config.toml
n_layer = 13
d_model = 448
n_head = 7
n_kv_head = 7
head_dim = 64
d_mlp = 1216
vocab_size = 32000
activation = "reglu"
norm = "layernorm"
norm_place = "pre"
norm_eps = 1e-06
positions = "rope"
rope_base = 10000.0
rope_fraction = 0.25
qk_norm = false
attn_scale = 0.125
bias = "all"
tie_embeddings = false
parallel_block = true
init = "uniform"
init_std_qkv = 0.0301
init_std_o = 0.0
init_std_up = 0.0301
init_std_down = 0.0
optimizer = "muon"
lr = 0.00127
lr_mult_qkv = 0.7
lr_mult_o = 3.0
beta1 = 0.95
lr_head = 0.00609
grad_clip = 1.0
warmup_steps = 200
schedule = "wsd"
decay_fraction = 0.874
decay_shape = "pow"
final_lr_fraction = 0.02
batch_tokens = [16384, 32768, 49152]
seq_len = 512
doc_mask = true
train_tokens = 368100000
steps = 12103
dataset = "wikipedia_en"
Each number is 500 + 25 x the weight over the matrix's rms, rounded and kept within 0 to 999. Layers, rows and columns count from 0. Numbers have three digits each.

# layer 8 attention key, 448x448, rms 0.0588, rows 166-191, columns 384-447
538494466451463549502518531507495510485524486521473502490507474481483477504535531495507514506487574515471478517493498479482510513529492507470452475481524516571504455525495479507457513503502480
474521503444469516533516537465516476524492487456513472514475502524512479492491482504510515499468493490524478494531500541515486520527508541489453509497471540486520506510469544483490444500511539
529492488476476496477534499509461493543496492475533506517522483465507494489531521488524506482482519502446464488486493493539497516482538499528526495463499452515499493518519474472522467503495504
492495447509507480494488474518481523486489554504526481497516536487516568461459475489556471527517474494533481524519498483534511462503442497529450484486517531483565538544459524518489488514528456
503496507512456494505514493486477477498511518493514464512486487505505421494508468517530503467483496565507481485497453545542499555474483525501527497524514497511519488472475525491517496552516489
526561498545506487519454440513460510489491452450462494486508465553528537496481495513532487528496496519485466512485446488522521473528527501482512518523454481430512496502470567529502531496502543
511553462499497488443531483487488484484480504513504475531481490505456441514455441457484504527488473529497504558501500490513492496540473522491486493483531445478511467495504526479473465490410500
471495500506501461489506468502510533524501469523508527540506528504501533506503454474469491522474478463525505509495443485499517504479474504494466476459515520528469477485484478517517568496513468
517494503492555494497483510523525514488496466531558507498486558520491499492521492508551523404558486478506497496493549494493550516470497498473524505526479491474531494493505489505533477566545500
479542498530499463553537484542496516472446481535558520553493521497491491502517447480502510460495549546502511524489518538455508542501476482533462508472500533497519550525540504509482520540474522
509463457517489497520520491530455472508497513525502460467515552511540487539541525536453491447464512511499480503522517473524538485537533516514520497558495526500494460472458513517485473497474558
490509476471479472503476535508485476536479546519544485532493481510516498464489522509485516481500504511519517564483493524519533488485562494486508517531488562539518523500459468488533532495490475
481471480493533509508473560535508472586519531461509545501485445523475503524464514522499517503522514456492498517519515476497452543500494477496458524473458527526543444542495488481459475520509495
536485510510480533505508503481502426503488506489486475505541517456473498449468501479519534531519509453483489524468445497481500536504455463486505520507503511530492494531507478468460497500533440
521520489476489524440492522499507489458498533482520492479495517549502480481476465511531491491474475543483471490505541490524474445494519496493492485492531477460527546548496505564485467562513525
512476494501468508469499507527507492494563497510472480520485491514508537541498491505540484495526505531525517513509506509523515539536519512503534501494522538486457481516477515501474514519518489
512457496539488461487515495491452466537503494468473511452462530497497510489531525503551508503541479493533476540528522516501509485510530489464474492469477510499476485529492495490490524497478491
482518532505466482482500547438514470453487462466504488527505474513455479478531494510505507488511489445490506513525468483473476492526493550490499511486522453459471517550484514524505521513513486
532502490506470520513492493498475468496464484538475508446458553489523492461493507521508488463498472519487526482504496485531551459465481447522481541509473482493529537525505488509523495526485551
504536533526463492479492473543520491510458515501505485495458497542525500478456499486449506503496535515439539489535509519486511496535487536539484528452467513480501487482472490508509476510492504
481502488510518520485483510527501466466478522455470508473499511501500458533457441525449502505468471414510445499521498513472486508490496516478489489486497504515511412485509510506514502475495489
506494501461503479544530459494493509509539503474513544502467497488513551458526531476478475499512505481489503476476504522496568511485490529487487511483482503525530504481489515446478493488527469
518498507450506496518469524529504556485480536527477509524507447515505529452480514579538537539535529450538505466487511456523542515505517429519502476528488546527485540531499536560511501485465500
453518497523462507522514490513470467503496499512539533491530484535470490556463512456498479533476488484502522483487455498525478501507485525516521502500476497526466534490558533518490487489435497
502491515491492471503469493525517499500510518512513483509491542510482541481481485495480478491499526492469529510494535505518505517518463476499453494490509481509507501480492500485490498550451520
520490498546509432478500517489469483501478504489478503512527505494506522508514502533518500493513495489478464501537495487474509533551489468480504487502515491513512508481463481533473508494472509
# layer 8 attention query, 448x448, rms 0.0586, rows 167-191, columns 384-447
503526501455548505473500474477488421505466479510502480530535474455492517493474518481491516515498480489514469506529504507515465515495524528494489481490538461506512495507524549465484478475498526
510464502482568506506522493501535527478491453460487496492532518457497515498496496492529502506485435516513493495516458528514494500482474516526468506487479505492513455468490471519514520485495483
493519524462485445512505479489447516510450479508541520532509484558499511490504522516489504524498517473526487519488495475475510488503500495526473464535512543507519559481512471487481466548473535
479468483539468461510493473490508485496505494463504497486502461485488478438477515466532502509511498499518480485466490490482502511498501526515484426518503459503491499488465506501550451486512484
516467492500554477471479472460476484496494493515452510500500501449496449526491510498465512519466483495508470502503484511517429505521508475504512463493511482505497567508457519512452511464462533
566451521515463478484502499535518484494545489494505503469520468535519512498508485530451500506496497478505504524497504534475505456506528530504486535497476460498510538515499490483533473499502478
538538506513513509534515524444521508500473497521512488489551518528461442444515486475501509498507444496474526497494505518505527469531480476494493545495487462485535537493546488569512538499516526
514477488524538534490522533529461515501533470459487509482491498484498498496516484520513500511500489539474506505469560500494489490516507522502466494488521541487505503546478454552485522533533467
497488524503486515508472463493517532504482516512511508507528486524486505469480491471560531441452535505470486494538501507501516486538522489540494488491450497479552526486483496530494473526487481
485526509489529471517532503546423489492529491532489512467500498500481476520543540485513482486457521519523518474458485498506461511470525534526500463497503472508462477457516487498509496537510552
509496502485578476499503468464527512518477490509463483512515492443471550487521477489463510506468477496523461474461472481487527467494499486555446482492513504484466513524502485503508499488530462
530475473461461505531488528485543511532541514514509475490484481498508478492533509492490493492479545487504501454548489498494534458499551489482510485519489482490475481486537487501492515542476485
532511484514523531485510491483499516514540484503531516502489510485506503495513513489512467536545550526461491493488531472501506560468491508469483478490515472504475489540459465503549491565470471
490488471482480498501512576503466484491478477474522514467476495520505490496485506541521511537479482555478588513535541487546494520534503445505522512493494495536512477511490511521523473477500458
483502480451562478543482515526482523467533516540427472493582496496482508525508573550472480481533545493477516488514497490459505513457529479516511536491450553459540566481508458470502516514492433
533435524499511525493469480508500486513513477491503535494523500492550487458509461521527498466509535546524543484511454537466518490505493488462495504502477505433457493475472487516509496456551468
492477489480500523516466532497537543501513494517522490517519507481496455459483465546541502520557517515502519493516433516537506551489478505470492516506479476452514442513542550545478529449520517
495541518544517474488479451478527515504498514556519480480484513483534516520491538478497475463458471517484492452488503457497498514508459504490489481559488549532465487510564555542480515448507486
493519512576575504470484492504487506524499520485483492489508538507468493533503448483489546518517506476504480523456531485477512551514478527510491522553480536490466519510470507464500504498420539
478534514477511508523513547491487486494515488507498478506508488517505468517552508511517487478480507496506494498531481504484497504519513489484478463394485496508469508495493485485565473503486483
531497536526490500514419519491454498548515533502513500500510460478481472487512512503507501454490494505510527467494518502509524500532518507506486530556524511510487530453524517477502453498513540
489496533484527464526513486507503544466489552490524497530507518534479496511487518486501524525534506513519489469420519486518498486584489495482496483560519478517491467546501479494508532558506498
524500520491483471495493453522536468467489509464476561490457487531535505539500478487462454524502534533516509534465476539517478493500451512489525471497491493579519543496538498495440483531515502
507506556524529474527511516498510473469522474486540493509437496537480475525462483481466511536465481436497497510486468539480536484495476486501483531500463481497555494513493496492445486559482533
518513449472522496504506498492502497501495495474475495504490483529483558475521482495535475488537514479514478466503536515537516514494537518490488511482476454514506523504501551493518497496508513
# layer 8 attention value, 448x448, rms 0.08, rows 128-152, columns 384-447
492436535494502488529499490471499466472489462488519420519468486523498500501539503448503510453508499483484549477500516485507557519498482516528546484454467489497526533489488469473502471448521473
514486486453550493493572502498526468504512517563486483513490488520487500529445467530510491480525461484470509490503528519537531530459462524486509495475514493512489519457496462496540567529480511
467481489514491484500459493491516474455457482488501498543487453474526500519534505519479519547476484520517489508523560488479489525561484501504526449521494472512510508498432511538525489465527504
449501455495504533502492504488500506502516494486537516444489523500467483511511517486452515529492458487471529480482468468502539518450496479504495521446554465515445493493536507501497505492539466
424466598499475516502477488502475494466541527540509507490416487538503543498510541533506462507462535504482524529523494481550474473533503543504531566518451464520490510517459487491503499491539437
474491509517491494518487485567545456498545492496479511470467501499527482516547480507509510507513483458539490514514541499497481481504490502445464507550504498493475506471540555482493499510495520
505509556480456537502504440473460516489512527512453520456476545504494445524522502456499500561559503448497507438517494515469515537493517550508506485503497526509556526477521511435511434503522502
483503510527495473496529510489497476537518513562478477482499469512458536503487525486505555478487461471473451505555527506488491531521446518519489495458446454455534502505486477517456465525513454
493503492474472530483504520549509494509509510556522552592519480488450504483541550494517504446545499529515535457511466533515530502464490551524494503444466500522538554538544503511448507523515474
515533526502487478473508474517481458525495547501498513477506474473458532498541513466461549526506481506567454486505529524522448522489472502447531528493524477463483506505478462480512487533527509
497450492511542530466585530521509504485523446479519496477489403461542468491434511484474503547449517509589508552502504487482441488514526494501507500548477545566548508537495479500511498510487492
490475485502532493506465507538469512535491491453509458458519498515529485547517546442484532549486470485515528505468497481513471476472464528490464524529508500521479505472509534504462525520518535
518494507477467527504496514529502460531449507559485490505507538552469518554494470477482498518545491516519499462524508478528503523575474514451443517509507479494492517519488500520499529507452470
510530447525525510472472485503479524504463513510541506541472506466529477467541522556568534530481477550521484516499487538525507453512476497490489519513495511475534504490503536498522475453511535
431510511520560514493520473510532562489526483551531470485494495527479528485513507537514487515494511451542448496564509480491523533527454520533496507501490517499488524493484529500488463458510503
459487518514512454505467510520496511519488480517513496496430487529502525495507505491522558569549460537500463479564503477505449491507515506490500503486484520445506541521482506567486543443499441
460504503538508526480505501479490533500454486486482478520468487467590502532555501436524487510512550512532477520477529489503485482555473482484478455485483558527520471478528512427435483504536460
401505478498512500484497501471508483506487481478486512507468496495484515527485503508477543521532527483511509493513510471452524442485488488494516479499520492578490471542479483523456508527512470
501489455473498521549485493495510495524520508489489467510477472508521521529477461490488537499489488543509466476482552459467486458525507544497479458527536524500536526479525522489485461554520522
504473484521509489504445499532489438436539521473505518477517538541462516483449485521507441518516470496544472436517508520482497459487543521479444558536509504508502485492528490510528530438498573
510497482468502496502479508492510509526516506479515511521485517553502517490509507464501496509493496483495512523473498487501478492497500499492499484501549522455496483490473488466481522498476523
514516492492517493516517483486493488488489498498466537525469508525485509538508513504473497508469504478452469459513493510491559456487474488476527497511537447519519473465490537467531517487475489
483497564495508469489488502520492515549482518503473522509497461508511454523494541503487507514524495471512484467544524489507480471499521493519542474464491485531512505531528489489544447532527471
518539503475468491485467540452515470506529521502499498491526553540471511504498532502490554521493496472479515501530513497468565500467537497523437477484485445512535508490479487460500506510483486
498480512486507498505532492506476466511518450497479486502531460511548439496490524521467518542511517504498483498472502505470454488514517491483519450507465501509491511540510487504472534515524502
# layer 8 attention output (transposed), 448x448, rms 0.284, rows 128-151, columns 384-447
484490536496538503522507508516483465491510490522511495482498502496467532522516498525485431529522518487467499510501507541437460505527476520471515515484446535508491540512534507495511516507526468
467519510505521500495542534526547485522529484510545553493517512458479457479470483495478460482496495524501518506514513494510518541501498492529545515507476483491539498467489492501540545509512450
458505530527527546490549493497506524544464499473487478516531486502494505529503500482484519499458516478484486476483451465520570496511505507496506450529494529510516530461500495487550506507538457
465498482509458465519493497472498484459435506518487494471487487479544464505483473514467479514466524471518498476546458517501516502495512462514542494487479501556451494525499473536524484489453477
476488542517475538520489502418493509520484471504523507523518511500484491509496561490498531528490506500501463525526475469488480472514489522496456504480526483468483508477527493482490508452542520
464489499565479482513465493500490522479518548475510480530479481482520514530499510504537516535509548448449491491515478475450501503498491498477509471509509499535501499492538474516499509544495515
497487478508483507486482467520510508493521504530460476500497488494467521504508491538498486525520491443484482467544488498517484518490509478493548535524511493492501543480536496459500429519527545
504532491472505482512487580513505498497490477518497460458495477527470456499490519499514524472512468490477514490572561502494515495505519478546536474520518478505515484514471502502500505478517470
554514483520479495496484482518464458490510481492500528470528523470453502514516491536519457497457458485471548483469532460521501487524502440517493480509481532495501509511488509540526520526480482
493539517508485464466515471538508484490501491472541501491520501516485502487483528471525543477515452459488453514496509522547506511476537485489482534513498493505485552456424506543504512538532534
438537523532563483485510496509508490489565515500468475462531455502525496535477499475444432563470521511512468502485486524500557465536525516482496481505527507524475496453482495450498501483483546
482486483479527489508491510483512453512490539454567422477478451505547488534484522451499532491511556450509508542516520474539487483545529498484474539526516470554515496565481501546507544490527501
483488507479494514538530442452511482496512484497505500488479526549510500485488506478466501501532510479536491510489530490531521446509525515541461487526550504461517551494518499481462544505457479
505481501509493540474534486498490514523539513494545518477464481501528516539491513460518542481452457549508548520501457522487520509512476517523472507521543517504505512563472483501493467496506495
550529488437499472518475501487503483534504507504513478522514474537510513502494536535512512510468469480527448463521528473499464473493496495478508566523443510504475520530509562476547491508491546
524516497532497535537456506519508501570509495493492488484485430499487482525510486535505508506536488472508493520553501475508511482469513510526432476456490518500493535538488507488525542503477506
517517475536500508512455451483509510511535492536534472437504552463535501466521494490503489545452513509534440503530481508487482476512474494545462528530516490472493488517506553495557512509475551
461506499502530506455500541568489493488511506460485471540500509493519515471502469524531500469458474507512480514533500513468516474506520498527525466522517494500488513534442496494478490491494528
491522491509452513500508493527509514480441470510495547524454511456508497505497518498518503460478496494469486486514500526481502522505479507516485497515517526486552512442496529479510532532563504
527513482480486543485508516471503491524514515491569476506504538568475518473462498495468475557519508480501522516531434518521509489509509509470495513502520479497516513492518503480460481543492507
497504509461505538517522495519513481547474498492498483513530500513463513514501516493489484502505502515509516534492415516489476511509478435500505505523524514495543489443518519527527481493463488
482506507489500494486527492522486468484524509509529551504437514559507503509513503518505498476501468515457484494489468498490508511513468470497548479518480505499488476491532511457485501507502489
510552563531538518481510490475485545492478515489502481480451476500518553469520458524530527504519491455537466480498486530497513499501513449540546488482487490498489511475506502471537509559509492
517509511495505501573532529525490535476509517521519487510521515497517480503511479482495468461486510472495496532518533506477514520490514450501466498505498468497527479541496481499454434494502449